python train.py --n_head=6 --attn_scale=0.177 --init_std_qkv=0.0241 --init_std_o=0.00568 --init_std_up=0.0241 --optimizer="adamw" --grad_clip=0.5 --decay_fraction=0.254 --seq_len=1024 --dataset="wikipedia_en"
Each number is 500 + 25 x the weight over its row's rms, rounded and kept within 0 to 999. Layers, rows and columns count from 0. Numbers have three digits each. The size before them is the row's rms in percent of the matrix's.

# k: layer 6 attention key, 192x192, rms 0.109, rows 98-162, columns 48-95
# q: layer 6 attention query, 192x192, rms 0.121, rows 99-162, columns 48-95
# v: layer 6 attention value, 192x192, rms 0.101, rows 96-159, columns 48-95
# o: layer 6 attention output (transposed), 192x192, rms 0.0949, rows 96-159, columns 48-95
k98 092:475521434507470470501513478512523509471510526503511466518493494512485505503488484525497505539503479510540502509493517533524522463516466521461496
q99 092:460519494491486501491495510490498501475478493552527556465511509496538507506493510522486493478526468457526536507480507492522493520498484519523489
k99 096:521486514490502520534515504499510521474505513484482512496510518511490497511510511519469515500501471520508500497508534435519518515510502521514501
q100 104:518487525503536471493519536518491497480524445476487510487470537468489494466490499495542469476474496534507554483554492496467501503479501520514549
k100 109:494507513491536474459478494493501458512447498496481515475511493484481477471485514474511501501499546474495543489558480535418457463477445495550489
q101 103:548500531506511485519498507466484462496500488482479525497454510455495529460509556516525491512472487508485510499510516506507485491526551462526538
k101 098:494539496524506495453486475471470489496499469472485515498520506484515487497504499492544474510506553472513467506502506530488470497519473475516501
q102 117:537436504494555504506529540533521473493496454552499496505526507516483497498519480498491554483476486548456510467505471506451509520494497517468523
k102 120:534465464501534488502506522500516475523479446522457485502519470534487477505481503521486503532484513498444509513495488511421492469476476520485498
q103 111:522436465485509479480531465554476519532487509511497498511559517458517500486476511524497513462486475514499537525525499475485510517443462505474446
k103 102:521489501489484510502498500506488493499519509492498491530489541514500491505523532502467526502498491502498514489519494495475510505502508513531506
q104 092:457512469516543529518507490479510473513480499542519494525459482520516495500502460506517499470513590490494481489461508508536496536480493494480493
k104 095:492524518500497500533526519513452521533541501509539494499478495538484507521547484495483488518521527539469428504505511455539518533501471492477483
q105 100:515470498492459501481505477493487469474503451517523446464513511573493505475541476505496526528492465486474529488487512527477520532521481516513480
k105 099:478521451547514493500502464508469484494518513493490469478516490531498506510519470520524520529513515496497498494493511518525497483531475502486491
q106 092:473562519517480508464498492560503492506542520458509471511478473506528450494481468451498483511484507495535515534548485468520485486492523499497510
k106 096:470528503495501493492509480511521492521488514510503506512491509488514486495502470503531505479510528491510538509498488512566491519508516495511523
q107 090:540520528506544465490467452488490499469465542459514485504464524506510436510509484471483480511479434507521457512523480512489512492553515504527502
k107 092:549506534490501524521494474484479523518512505491539485520490515506515518485504524479514478496515521504488453503508487486519471564531540500537524
q108 102:571515514469519520458498491470492470430441497516468542503514472486469490518505496504491451506497532515518503490559461513448479471499513511465506
k108 105:511511495472503501455511501514519489485477479496510466499524507514511493483481501509490492518478526525478497501520461511438491502494499538498503
q109 096:480445489480484497477496482482492497465521499510512484560489490542490496511514496514491496511520508464480483491492483501486502540489497484497481
k109 097:473507451497489489484510484493481503510512500501499466505494504528495505486520482516511518515480509518497483516490492522501483507502494494484498
q110 086:501501492489536554502459455510520495501493469504502468518483456573503459543498484474488501497496516509487472467465531494490523532496443525489486
k110 090:544463511493507515534520507526459506524531497503515459527519503537491507518524495482469523521531477528465506474477499447546542549499510484490491
q111 093:490465468480492489507502536486481490486474510509488510439526508482466512523512508534459493523476492487513524565498490508485479473520520506473530
k111 096:477532479478486470490505503478512498480479505510533498475507505493482529487471504509506515505508487500498537522479487518505506501511533488471501
q112 090:540472502464500493478469472478509498488461543547474505494531466496474524499507511536465533537528479409483495552491470508506510503532472448535486
k112 097:514517488505478486535513492492511508474516500480512476498512543498513489488529526503454521526486481510501498501502491490467518504521546525517490
q113 096:532465536526490542476528473564523504539494469506473433517549490500478479503519466495482548528461464516462491508506489474519521529480458495458469
k113 098:518488506523482506516511471524502490514529527483485477550512493526487478501527510499476525506491518483484520473513480523485516503505517510500501
q114 107:453511463471479492500545550518482499511519493524519472491515544516481535482488486514499514510502550495466540533514495494524545505472513503483498
k114 106:509489526496511505504487530514510517509494516512501525489480475505478499508496506499476517501515487510492528506493494493511514482487499500507491
q115 100:547523494513480488504513494478439488490514515495509522474497468472460543504487515509495513532508497493487510519558520507481454482525544477517493
k115 099:516511470509447482437508490463507487466472485497501496504494527458521523476485509483535470518512478473535492495503478548436523481506493504503521
q116 098:516487499495490498483485495448496452483528495478498529482504485486496527507510547504528446506495521482505437487487498492491485502528508509498518
k116 100:484508472496482483483537500469503487490496467496533488490515511513508528505511501497532521506481516519495469505490520494478487537516500498478505
q117 108:519461499454508465530535494512511497511527503501535480496509481517470502523526496482492554532482426552464509464478549502471538509562515528483506
k117 105:534464519493494504541515535502525508521524477507488493495528510509500527516503523481498499496541441468496513492494520502472515528498518490499494
q118 106:468479502556466521528478443526464490531544498491512445512516492528521510480508479473499551516511524456495472492446521497536501524487482486507504
k118 111:482494511572456521530502464480477462513513508497536479544477485500503509512512484477485511500468507472515425492491515530486492489514500470517498
q119 101:519524483473522464486478515469484480511489533493509556479520493449507523497495524498545466488524531508473483547508494520483531474546520497518487
k119 098:503545483481517490491541530508486493509490509498547501484502518487513515480522488490511505499499541535483488505515495475519484532501512516494521
q120 094:522555482508536493513482543446487532505486482472500508456502497493484494519471495491522468513540523531520543502571500517455475455474531512540519
k120 097:541529503487545477466458527502497509491467475510481499454510480457513491493484515488493463475507491482497582498519462491525503470475486502526484
q121 097:503500505461507510448463440533478516506440506488500502524524528532500466482484459476485524505497530548480481487561470506450547481499446502524487
k121 095:538472508495503526494493494534482481492510527532490472519488506538498501480485501479492509525498533507452517490520455472472488516461538519520488
q122 095:483501537483516535534503535558501518450495528504493483472520482502497455509541424462449504528507519492496518515458481515498495499498499527503517
k122 095:479539500490503506525482467510520511507469508478503495489499487506492466516467456513494504503509525473532482511458489507518468488496508503467547
q123 097:513488488515495499504486492479473444567521495523517510515500496502529510488512508474521527489496520503447438522510518517501501509501479490503505
k123 099:515481484527479522484554533478468483523534515512496505546495502513503507509542507493498500503480509503471421516517536495457518519501485501491515
q124 086:515514510495520523466467451491516507495493511517487519512468503502525467506498505497510451506497525498501432424501465518494467531464450526547508
k124 090:516474527510510509519477496481490511463501498504491497518476495536486485509507508516489500521502496523505472473498519466474512500503489515497487
q125 106:501482505491511489486549495583494478507461511504496456493536531525469471479479455477477508528443491527499516515522486487507518498484493527455495
k125 101:517502532470505522514498507503510499515487519509506493507485497516494500509489508499472521520514526503476502490504481498506508504495521513517497
q126 096:468502489503497481519459466479479511511476527508523561537449529481541470485505520516480497471491481455539509532490498500514469482498503486518532
k126 099:497486527491467520516503485473473514513533537479513520512497520499500485496497533501494486475501465491498423542535540442500526497523489490540530
q127 078:477513522479508501469475451498553511474468490536513536524498479523506461516493505508454513498518473431518468461489474495514477510513472501544504
k127 088:512475512503497510554505476492519510479523502493488510506508496518504485517498511526495504496508463523509498505505525439510512497526517512507492
v96 087:513490449495474484497507491478488518538487481487487505505502491501532477504545553518491501491487513480519517476491448502494576466524543463522491
o96 082:522484505494547482492509485525518529467514496487503524483500533519479541499453450491478455521515545520450506480547485493476486510497486518478470
v97 102:488478486503492513477500440561507512484480502496507495558495465492499510521467505529475514486505510492509490514579521495520513509519492466512497
o97 093:539523505472519484477493536468514492510479494497493512519483447483501475496491486462547483508505463513482452474517514498490516471504524512539537
v98 079:514457518492481510514520523518537526514489561542461470501526499532501510463498484503543492482488505520465526503484451477509414516457514479518509
o98 080:519484507516490473458480468469492488523487457509530523480477512501521497493509517508475521476506460497472471500487499518444520470508513473474517
v99 093:523458473497459568512512491555453531507517509538485513502516512489489525451489488475533510513489530517522505514492505505546517507544548454501467
o99 090:498509505492524485511488490462521505488466441507500506532477451500522471508516488557513490482513463516516479465512515509489478504468460495475511
v100 114:499487485497468487535473510511481516537532522492532512508481511461477530530443530478542542537523492517480506483482532502506465494512497549535522
o100 118:457512496499511559492501493505536497476473487485475489536522498530468431514496421481494480507484531505521491482515504503521526527471477534499495
v101 081:482483509461492477482477514476521488521509471468499523529500481447528521509450543534490507479527483504545477543502502517473545478516506519503530
o101 081:518538487502502503527518523520480526526509526479503471505519490508485513500515472489494507529501525507484512506516484487552479538497506507516483
v102 076:504507482509500505498480463511480533491510504501510507539473500482518486541504508513516472463501487469527518482484503490529523479514511482504502
o102 076:517502506466567517513503532496533483468490547488487504453538505536458466498453458487494487518494514519404540521540492485488507489522521513540512
v103 083:496541498506526497504530465538495466497499440510537473500490500484509466499495499531482525474492514491512502536549522510484546486489458480515496
o103 082:498536490502489493512510514497500516488530499472489493473509501484511529511498460493521495486493522496479518509463518471556452524486525513485510
v104 098:474521489525520578516506503536506492481464450553491459522484500493531433485503476519507520481518515513488491509518549481502530518468515501499471
o104 099:526506512495500458504480496450466466482513483515487503481495492461483532489496570508545491481490473489555494505439527485473495487523499478498503
v105 087:503462519459428478530470488516499488496480492529479467505515492527512469479481497534526532476486500504487555527498507488542494521464493490522471
o105 089:491504511533505543480483491466477450493533493480514495495521480453523524520488508481501506471509461498542451510475510514443534473559513501489536
v106 090:557472495513525487484482472505487502506523513480478511503522520525490523462524495537467472529479470502537489477496508517509453506526528446489547
o106 091:478529498482532511509506508525522539484465502506503523496494483546515512516446497487471515476506577519471516522502492506493493522522496525497512
v107 086:526519515540492474520526509495461502532495539493494523510490478498504498495512497459475520493521516477488503521538498518503489520539495430516464
o107 086:473481481490489518485504508507542487474507433522505550502478516458515462497520547553533493460496480504536497472462529508478547465475488552464519
v108 107:489437463484479514496494509500521508548528482512485456507501500441530514501465536509551512509493504535484527477476518500523502501490526495545508
o108 098:472536520503503507491487488492479512470492493474497523515527483504485501517476488476500480503498545505530478490518508507511512508510497496510470
v109 088:520448480535516538496466482528472543502510497518503455516499456461460497523477484483506523504518486519479517511477521529535491490488524546473522
o109 090:450545515488501502501487526512502485463486529491481502492515488500489478486491493496536496499519529531536497520502515488510538517490488502511500
v110 086:457530507525477497453521527501524541474514526481526516481482524496477493490464526515537519515540515528504471476507548520498459492473453541476502
o110 084:484521513491503517538507466521470505549469491476493477508482528522503502454508480519522526499466527482486551525477492486581468503482521488508485
v111 095:468477512497512487504487436488513483497491494469502512503518492473514490490478521493520529498503490530462474475516471492459516507479493483491485
o111 092:519535492545477467501493492496482506504538496493526487479453520495523545480536497465484499484476494483548509507533512518527450483509513497530491
v112 096:507546478487523449465531492516513481486471482447529510484497474521506522504522512517495507457453522492539494520496501500474510499515490516463503
o112 104:547455523518472473509544523530521502520508488501529472507510514492515534499525500515501545515507471473436478498500497484526474471470508503470515
v113 094:458496484481468493514477488489459507540507534498524533528484481452523501509501525479481537522535478491528510521517488510497554477538486506499502
o113 085:512498481491531513515539539482537498490489492496477479536541480515476456518504469508512477523507506529503495479513511517511523518513512529493475
v114 110:458533525489501449487483502496520483516522465491492507482484522529531458488536511483481494503464512476531510502515435496448528484473481498514478
o114 106:541459476552508490500518469482504483481498456496495485469514496513505540536506508528508522521491484513493503468511499538479492503515532500468472
v115 104:474474512558518497503512518498533518503511541509476525488495477475514476513544519487473478510492486473513493474525443517507476499518530443499486
o115 105:481537465466493496478473485483477510510494522503479509459494497522497482524483480479481485536499529548470547489575467518485484480497530522532504
v116 092:483476524487514497510507483494462466477495513536510506503504487494467515484468484519483553464475499519501491534530487504508494492507489492496465
o116 089:527574477469524527535533541507492522539482482513503475472509504530522489465556491498482490467528488476494537529496484504493468504480499500521508
v117 100:479538526492480475532481511496536499527555511494502487462467545516473531495475475493541464534516476512477494502477500480520502518523534487510523
o117 095:509470483534503515509498456498476536491529479509505483496494469535502464503504480516474508497483484476530526505482511522455473503498480488497480
v118 108:499517464512508480494493517511492494531553533487534496507504492460544502497498510515522463514515492498477501470478517473493548496487532483481505
o118 112:525468506510506497536506507496494531481497450517473463519511450550490485544511521503484522541532471534476515510514479519463497487518527496507440
v119 091:494518493501511495548464470484506480504479473506512497484476540487528512506541555512454534519456477483510510485471533487459510469489492501532504
o119 089:535503538468507516510540491524517481453507530501507486502546508525486508520498481452477508521489536500506475486498448488483487524508499533487475
v120 105:481510497454505461501536495497456461486463535465534483496502503471504538518533497526463509469470508500499505525511502479536524517506473472498471
o120 093:496487500486490527487531554506537517532518484507512503520528464481512479513505512470489503482497491470501482482487491499485499458499505520477515
v121 104:507568510423524469508526452488517446512499506457538540475497512453499514527496566467522516494492502513498501493545492499487522505483442484525511
o121 109:524441495517466544477500542469531466491496498513471473567521479515485480526538474495480509534484503482490470470475509489513509536496511552501500
v122 080:525531484483474494493484468516491518485481480461527536517504469494508491515481539502521506466543492499535484455517559492463506491502536532526478
o122 081:498492506491499521499494524507468500502511514477481480487509524490484497457490461504492510506458499486461531520487465485515439511498514504485524
v123 110:485518490504516514501535484507471524500472508511530470527527487462514490509530499480498517495539504525486488485531543487509537512480483498497463
o123 112:515496498468486527488466545440500489472480521495476532535501472438506446516490535491525465506475512508542488514462499444496537493487499527504509
v124 071:492527489536551474485512515463515509476512483491506481471482515490496500491488512538482472509486528515506461479485531512481543503535442506471471
o124 076:484523475478505519540534493515460517515539519494496452520507494539500537513526502489510514536523535497499520530494502477556467528492506498518473
v125 110:508480514484513486488505512443512516424472492527490519507488499554483484499497461538500444470530485481521457528522501500458472485543524499498526
o125 110:512527479488498488510461492514487485540496559497510502485503520532504509479495523533457523504494466481474546563501452500526475506507508472516519
v126 085:517495521458501518481525487497499481490506478520509514498520517495531460474505508502490500488488514482517502480493533533521517504540504453476539
o126 084:481516478522461518514504522485459496535500546467504508518516484494529540526508487520508496521491503500509508532517497490552490545514512493539473
v127 098:547494507499512501475479482498532537491501500549481478504483497536495534503472434500509472509506476491514494477509494514467523500518487495498496
o127 097:472509488483547519537542505490489490511498525485479471500525514549513475504501490504513461537510503521468464524509483454524507545506501465522485
q128 063:486543518492547512511499522491485561489484521478505523521504507493480462542463478466504483491489461460501475569526508507505471482538526524521526
k128 068:507470518485510523480458502485562479499484496480499536472499481487508505476469532503488500508505477453513465471521505539464492474493465457515509
q129 055:473531513493478493498521480545533503511518522512528458465519471502526454486473501509480550461464481525565477479505454509550531531488507519497484
k129 065:486507454444489481523507488506469504499528533499519501498514531492508534500516473486499529535506491509506526499503516496482495502537516487479511
q130 068:550512526509505510505502531513453490481518506466457490484488535471502523471508513493481457517495551478485471511520476482509489466500500464534491
k130 075:503508549514521558489460493494528473468446507505476495518530490485534445491494521512534489444488513509502483472511466507501509456512481515513488
q131 062:533512498507511495512540533534459565502498551454524504489509454476500558502482507540486516453508491498497503546456495475554517492510511477463534
k131 073:490502466473519496531503535515499485498510526499484460474485482473516521538508495523523507459515492507539530496467501517503496488488494501463524
q132 085:509518492470513492499495474541456526508513534462483498507501514479493530488478491491483491520488534501532474530506491486477479492464495474493492
k132 093:493496524513499496527517496515523512499464514474490507520477531499479489516532507489484495479483500479514542509483524501504534499476494513521503
q133 061:456529490503484477531559503549493531483507458506501493465493509488483487521513473460562513536520488508542555481482545551464485510482534514471473
k133 070:504489459541503496504507494540507504500529502493497462456551464501507508517491516496497487506488471522470518513495466488508513493504476524498514
q134 063:507517500482495506481466514475502450517461549526508535500467494510515499474533510512514504431482502470476490526532478461564524489519453466518534
k134 078:516502525485512518521510514483481493511497511507501516512486519489496499468487489507504511519526536487519503486518501506502484516500544512510508
q135 057:518475478490494503468460469456481445511471503510511498509505505544523476483525507494484533485490511502496461512487460468509518504480433515529508
k135 077:500482521497495505500492508483501504511493513509490515540465515498484522511516482507496516506516509470528501499512526486483489503509534494503497
q136 057:469480523532516514514541499532487544479543488449486471505515515500476538523471492494478480557514550473499490480453499523458486505517545510511436
k136 080:495501483502500496453478479511524501493499481496491477486532494517518497514498514489507501484478473518481492508479500500501506480507454490495478
q137 072:484471511502490508483499505529484522456525459500487492496530525497524530481501539489474505498495557518535470473450485525454507522479503504488472
k137 081:475497496505508494526488475466538516496510522515479507528496461524501499537519494499498508506482480479513506523495525495483507469492509510494537
q138 062:521473479517491495487518516532506469532464500503514508514472482459490522527518469534522513454462550509500500491462520491496522547465490535455489
k138 073:484498521499540471516532511513472509506512479494497497453471472505493537521535515484461499501500494458512507494485488500518534497468483493482524
q139 057:459506501521494517505551480550458531502537512456498479494536518515487537513500490522517481536518532492510502455477502513488513532502505517515429
k139 067:483507472507506500456481486514514515484496470506489466484539493492521508527505531479505490490474481520480492497481481490499522491498455498500478
q140 075:492490533519538498485507493532528497457514507492546523505526503472494437461455495496520498459499458517516545499535512510542495437537487525500553
k140 083:471507477471489473474508504484524468492536525489490471474525491487500488501483490509528486517502497507492463493502481501492500495476490519498520
q141 064:474531536508489489528503518511495504516506516495482560517485500489542527458489477541481497464523466525522486449509501525455504493488471509506515
k141 080:501472517497502481501486505493505498490505477494458519528494507463502483504477530516507481496482437483520494497512499511457513457504497515502521
q142 070:489500490494531479504502527504491538483479487468517507496529483497516511507472492508480455496514457519509534478519518517488491450503501495508486
k142 085:488510479487511490475495490516513489498507496499513491479520503511508506488491505492514485493494494518479488498492496481519495507508483478504506
q143 067:487465488501473520495509503495542491486526471526533483484461495459512500492501492508502529492540532505531535485445539530454480526472509516465490
k143 073:503524489502503500506511495507474517504516478504470469466523462501494501524505501508500492513479450520472492505527494488510522482493506520492533
q144 062:524517511492537511493492482501478454520478476483475490514508541487487492498532483473509521482460548533495478504491525471495491512512479525511510
k144 080:500471530518515503523491517487501503503486495490507512525484505504497511498509502515491515507506513487519515488522522503477507502489516509500485
q145 069:485463484492499494507463468471508464502460504500461506553489531538497491471512511494501515512495547464468491517493477482523461450486468472517507
k145 079:501487529515468518478484492478515496512501515504498503517479523512464474491518488489491492493499532472527482502498499493504491492518512472542472
q146 068:488503488502485490466511533467531499485479471529522516531501523487501506522529504530496500500486455566462521487499514499483507479492503514469508
k146 073:489465476516496469503518526517485503473525481501483511503480466477480530510517465496484480483492487480511498520487496494507506484473507499457509
q147 067:468503515495517501508461477514487487500489525510481523502511525538482478487523511484477518482504497478517496467492501491517524508544487486513504
k147 081:509479489514483488509486514480508503518522500497490525531503497489492510500499519510474506532511490478527474499507514504468505487503503507518472
q148 066:511520478514472521536518482508444486499512517522465475483496506502507540477533489529505541520457496489501509547477508474503484545522538493437510
k148 080:515488525515499528528484518461494509492511505506477479483520492486489521538506523502502508495512489486509511502525480537478516474482487533475505
q149 060:475518498522485535503571527508440551466521508460491480493508507502471545508500511491520477541489555477484519525484492506519459464513527500512469
k149 076:511514491507500500478477488509542492486480488502501448463523485503514491519509498508525504469493507517478522500490471513531505487525475495477483
q150 061:443529498456488482501529489525504516469530523484525469504475517489507545534497491477508505514506511539515517508508512490458504542478542515497438
k150 073:478519489469498467496506482538514521500500468517530463478523514513522508513511503470505500486478429514476499533503483491506483499500463491504514
q151 054:475501508545496495479551533518515526495532500530527526515505496479508490481487514559480505477531530522516482485500516504504497504485517510483453
k151 069:506501460480495482479498498474507512475520484527488463477500450483495487513521485526509478486473495519502515525490459502504491486489507497464532
q152 062:535485505552516512490517510487466453472475445507490496525506493506503480507504539483541480492497494472504501458571482543511512505502492508508545
k152 069:502509529533494523503504492473504515508520543469506524487489487529506504484474495493464506546511535487510473501476503514510504500507513502491502
q153 077:517501505509501492533496523466522499464473497500523527499483477496526500466479509535455457491517492492492474490497491505504488451478504472519500
k153 089:489509471483493515470491487512506500486493493511502503490504476488514478488493483510514497474490496509490505506501487499514474475534500473496524
q154 066:502506499513466491494488477478478490584493549472488502490490457562513552495520511516512487496532492449485459509511429513540544497516459473538499
k154 076:516505524498512520514509498504458501503464499499495506530456553469506529491503506512500515490527549506503544504494530487508512544531549502509474
q155 062:441486498491460444493512500495513560519523510464504491512500489541476529505474509507545516495538457516486480548529460503462501509530496525494497
k155 070:491530522488495481487477495506508494510508463514487511483479528497499517505508487458501503489500465499518511529467484511517504519480513484491506
q156 063:479490492506435483496506480532493492507529501520488480467527491561515507459522506470478510549508543485509504462479469516502511479497483476535484
k156 065:506513470498473499506487461518520509508489491514513448548526530490490500505514491517543514490497528535458512533499487474546516536526517505525452
q157 065:493525501459473498502476501487529493529438549521518569516484504504504479459487490537517526442505479491499493515511497477534501504463470502483530
k157 081:506490512499496510519518526483479491497510501503494528516468495463475493490505485504501496519506485481521514492509501516489504501496539517502529
q158 074:545523527486541502486483519565529472500501489511476485478528501470503452473484514475480511490441520516522492482544522503533492485487498508544534
k158 082:482516522477521537495483498480513475503494541484509522518550505510506441437477518513523486543508547522496432483529498527473502481496469507566500
q159 069:511511512480517483507478479520479522500531519488503528497476508468479539511472500512460485485511472505525453514540485517474510543496510484480516
k159 081:509500525527497491529511521493489514496488510475478536513482500487492486501502518493476505512497469496528511499500525526471524487481514519492508
v128 082:528490468477516558531480527506505456517532485539535483527481526522553479523557472488529540476472477492487504519518456492511483492495545515495493
o128 084:513474515511502485461475468508507530473511526488463506478498508516454506523450502478470462517496527479494535482532483494491514473499499499494473
v129 079:499522491511491529511508511505441555520488496488495473514516495534501496503503519507484532539542506495498502503524546495487439483490451500480509
o129 081:527469517497492515482446501466525527525474503508470554526475498429485476495482510535467473475480510514471491527506496518494530481512503479515497
v130 077:493489482508548438503506522559545500471539485507477487508475542470527511577506504519496498456465480487514482487528527490482536514540543481517424
o130 086:500528532506506494504489524513471484512484481500513504509518482518490506479506513486509538512525517516482528508468496498509459522452504505502511
v131 077:464463482499533502505539501529554503476549525511466495466499486486473526486473564511524459521432563482484501512496477480529520507497482507521542
o131 083:500503526490491487507518501505483521520500475503530508524510491533503534496482479479506528490540463529515494486522524500461453502480510524466454
v132 089:537486490491519561532480542493463505501496526543507494489480471510538452492530487470490475492491486512487529452558461504486488501464533495570504
o132 090:459515501518526481483488475511513517473514505467466485501538510532498521535458537490480493518514518515512516503518502503526498507516508497459484
v133 074:497532501509515424486501486485524512490514476477500487462519479522512524480454483516463518473473521509518510476533545485498479512544479518505478
o133 078:475517534526531531516516496515488512491473463535513527527493517505506483513535522514528519488532473526516496527484531500467457515481506521500518
v134 091:455497533472483479490525516442532521496491517485501469451509470515464509499469490501501457524492539487543491550480489473513464481490468516534560
o134 094:514457469470462508503515486519516550515506491552517517514491501475503544474507503523503517502506473546510469504515517557482524536484490507498474
v135 084:517508494499497483509519460504543457525490502482544535533514493516493484469499445448513504476505461536514505471517510512508481480451512520488487
o135 090:504465465507461504498534486504497492495523497472494444468518524508497492519503513514453499509473516454493503483478477508554534536500491461494505
v136 070:469499487481513448465513474523533531488545503491490507479524513459491462530495542474470464513463490523492473505527575498485539511488480459505523
o136 091:506500511499502503522498519501494499509488494500500498514500494499508508488504511515513511497509485500504508500495498506494486501502499511509498
v137 075:524515516515460489482526533457509504468470518488495501494557446521472524464447501493493459517523515513506506498484503459537483492493507553511521
o137 077:467475481471498500512509454491505495514514513523503504510484517489533503496526493509498497475471496525508463517481500554485528515503473481520502
v138 076:470478463502549491490525521521513508473534478518517479462487500488519444521534496464488458467410498518459495517513494509485575517472502492532501
o138 090:487508518508500495516498523503494506492502489489491496514510505514492524501490533518514509517528496496526515487519520492494465510496506520495489
v139 086:505485539561495466484487516477511515495519525497499487479526490544513503566437504583455499479539490471517472481472495500503482506492534491486550
o139 087:503462479434468490481466508515505483539514487508488507495498496479477507471524478492548510509483537534521468544531467528485527503481479497541477
v140 085:483490472476535459463493497484501487508491501512497488472508475461498441476491501490509488533509478544516498476551512531467521487481489474515513
o140 097:509498502497496504527506513505501500506505503491493490496514495505500505502492501512502503507501498501495510511498501505508503507514502513507502
v141 085:517445505479509515489511501474454502519477469484503478514505466491500566466459485498502498528553484507501479513439442526489488499492527518521479
o141 090:506481470459460482509478522495524518495535538517499472477495508472460475531494496510480499485496527551492497538553502458498555493514493480506520
v142 082:472508521486485510466492485462491493494476550485506520505522481512440453472450504485511520543522503506511498503445513532515507478425459489478532
o142 086:500479431480477482520529450487523486503522503502511482481491507490529513498528462521505463486483478480537432466518480512495531527545520486522510
v143 085:507496514524517492487484543494530524469510503528490501506511517500472484500507520515465449497510533495528484501472529498521508503485462499523476
o143 087:492506521477512503508464485499484486501454471527482530484487461490491507502484488526551502503506515535486515517495489513465467517477523514520498
v144 088:508499516502440489512513491477545532504504501536521518514514473560483469462436526530488509492509520491519503519487484509506506489475494469526544
o144 087:490477495498482504466490483502478508496489460460513476520473512485537519495534464529519483496482476487546458513550512536485511533499497525500514
v145 090:501492515497491498471522474461517504546490512485496524489535509487480495514471547529482483512564495478482495498503516488506506493532491501472553
o145 089:496493502481491506537484483493508500510491521543487512494463480477492465497516477497511481503505522519501460491487490534507505482505479470573508
v146 076:523495523486470518491486495491485509512523516495502472506507496506494506550528471485487519512530493496528477509458543478516464518516535472471494
o146 086:506483493478501504477470492499509505491471496501490531508498501472502490475476511505517476473494504508494511511519469524485518465487486511529501
v147 082:522475489480530543508519491564509521483518448508495481497467496463525538488480519530506507477488526496485537478540454491511504512538490501494493
o147 083:443533544524512481508488498460474507501498503505526496510507490535488485518485528498478519517539454543502544526521542465495483498495499512492502
v148 089:543467481494485468517540485453517510473479481470497517494536503472519504498462498476505507482484489505527486512500513507491502485501496499512491
o148 090:460509500540457526523550507526492483513539495484552463504483500503516513504529469512497529487506484481520487513469514481536509561516506514479511
v149 087:471500477503489513521494497481542461564499533514496509502494515512499469477512494475557525528455453532479483506520500483495484485473511528465537
o149 091:551492477496514501507550493509503521493528508496494483482520525501482518531519477454460482515515536460478493467496495504507507504510520489480459
v150 079:481461514497512528479539474442500539491495513498481502456507447515452497523474527501479480495484510469553516537476496483528458492514464505503544
o150 088:470500494508494499517510479518523513507460478532525511529497516499539525476521485525528489477502471537508475493513515520462496503495512531499491
v151 091:513521457513494475522487487515472455458530460487541477473509510537529549496506482517526504452441492519439486507517490495506528521500578536503486
o151 091:500486537515506514490476542513498499500525520480490495525506520527491484533485499468470502522504498468534518501506485473466480462502482517503496
v152 086:544465484484509496530532507453493521488473501480503483514540505502565518511517509498488501512519505481522502516488500489502467503503513529504471
o152 081:462502510511456544491537463541487506479542499495523525543465494481487523487514450515512512448515472504507452518495473495501509470510521499468512
v153 080:543469529493503521491496534483505486511459478508508469524505488540501534459474499506494504498499491540468505527519410488516486480486534527508511
o153 087:498479449474468474498493454485532495501545538516495481455502515479483455555483510480471474496471520488512473491522529490482546527533493469493498
v154 079:533531492524553475506500461487477483517491474462519492538502526503557507520561484515479523482539480475470479511503488521499544490518528505485454
o154 082:511479507498444527486488542528513474494523531482497504483466509466478476485487475508485519496467507456504515496462482482514491487509498468528531
v155 082:520488475504547460529510497504535504474510459510479479473525507484532538538529495467487501461421509495512476532484539480521514511518529499499442
o155 082:497491543511474527483511537522498487500479498483518505529501515490489500482484473507520520478515475499490538505480499475444458500469521544484496
v156 084:535497497561510515511495513525548522521528518560473491502475507513503517504551520518497453522457508508487480494579468494485487527490545494490509
o156 082:463515509475563510496503526493480500497458475458468514538552505514493494517475535454519522477539499503487539485503509472497471475482505534498492
v157 080:514486526507535506502470523478507492492475504503494514546493529458513528513491534533492477506567514512495488476497510472509501487521501492490493
o157 087:506500479466489502502501443503504484508525549518518479461484486494480458507496467496483536502478477513472495502495491511531513495549509444519525
v158 082:491511454485459503521506514553501489472547517511499507504482495520506485506500505472546492488446478496483506504506537511500510534488513458502493
o158 088:530512534535529468461469525484482506519467472491460523550500494508502516498501521495496483501518522488497520497506479498475484466438480534489483
v159 074:501485522512514454512475503511508472540486506474528496520481514499481523482496447512507530489520448536494466459469513527494485488472536461453461
o159 084:550497460484459500496487513496501488510529512495504476463506512485475474515523494493469486507481528464487523523498478489530543510506485474520526
q160 083:514502498464497486482496506503483532490506505486528495486507475505507495498494525496501485509471498469487458507494495508500512459513544524484525
k160 091:517502511500484476503500488509521493504488515475511535504501487490496542505483559489470480526504505500502471487520502514486497501484530496480525
q161 095:445491509539487513508507487507529487530523516557533472507505484525493504494509446450510506469473540522470504512451496482530471514491479534487521
k161 096:455440480540499519504532483543517503494552518520494473507478502499493500527519453497492477496480491485515490519458541502494495484497480515458524
q162 081:447503521544466513490508542500477460539519526486521505482478509472557509478516515488493469424494532510493484515511496479510556538524511483530479
k162 088:483514525554467493504502530532455515542528546472506494519462528480496561506513500497502489473527488528508493505526522494525492519534482468502504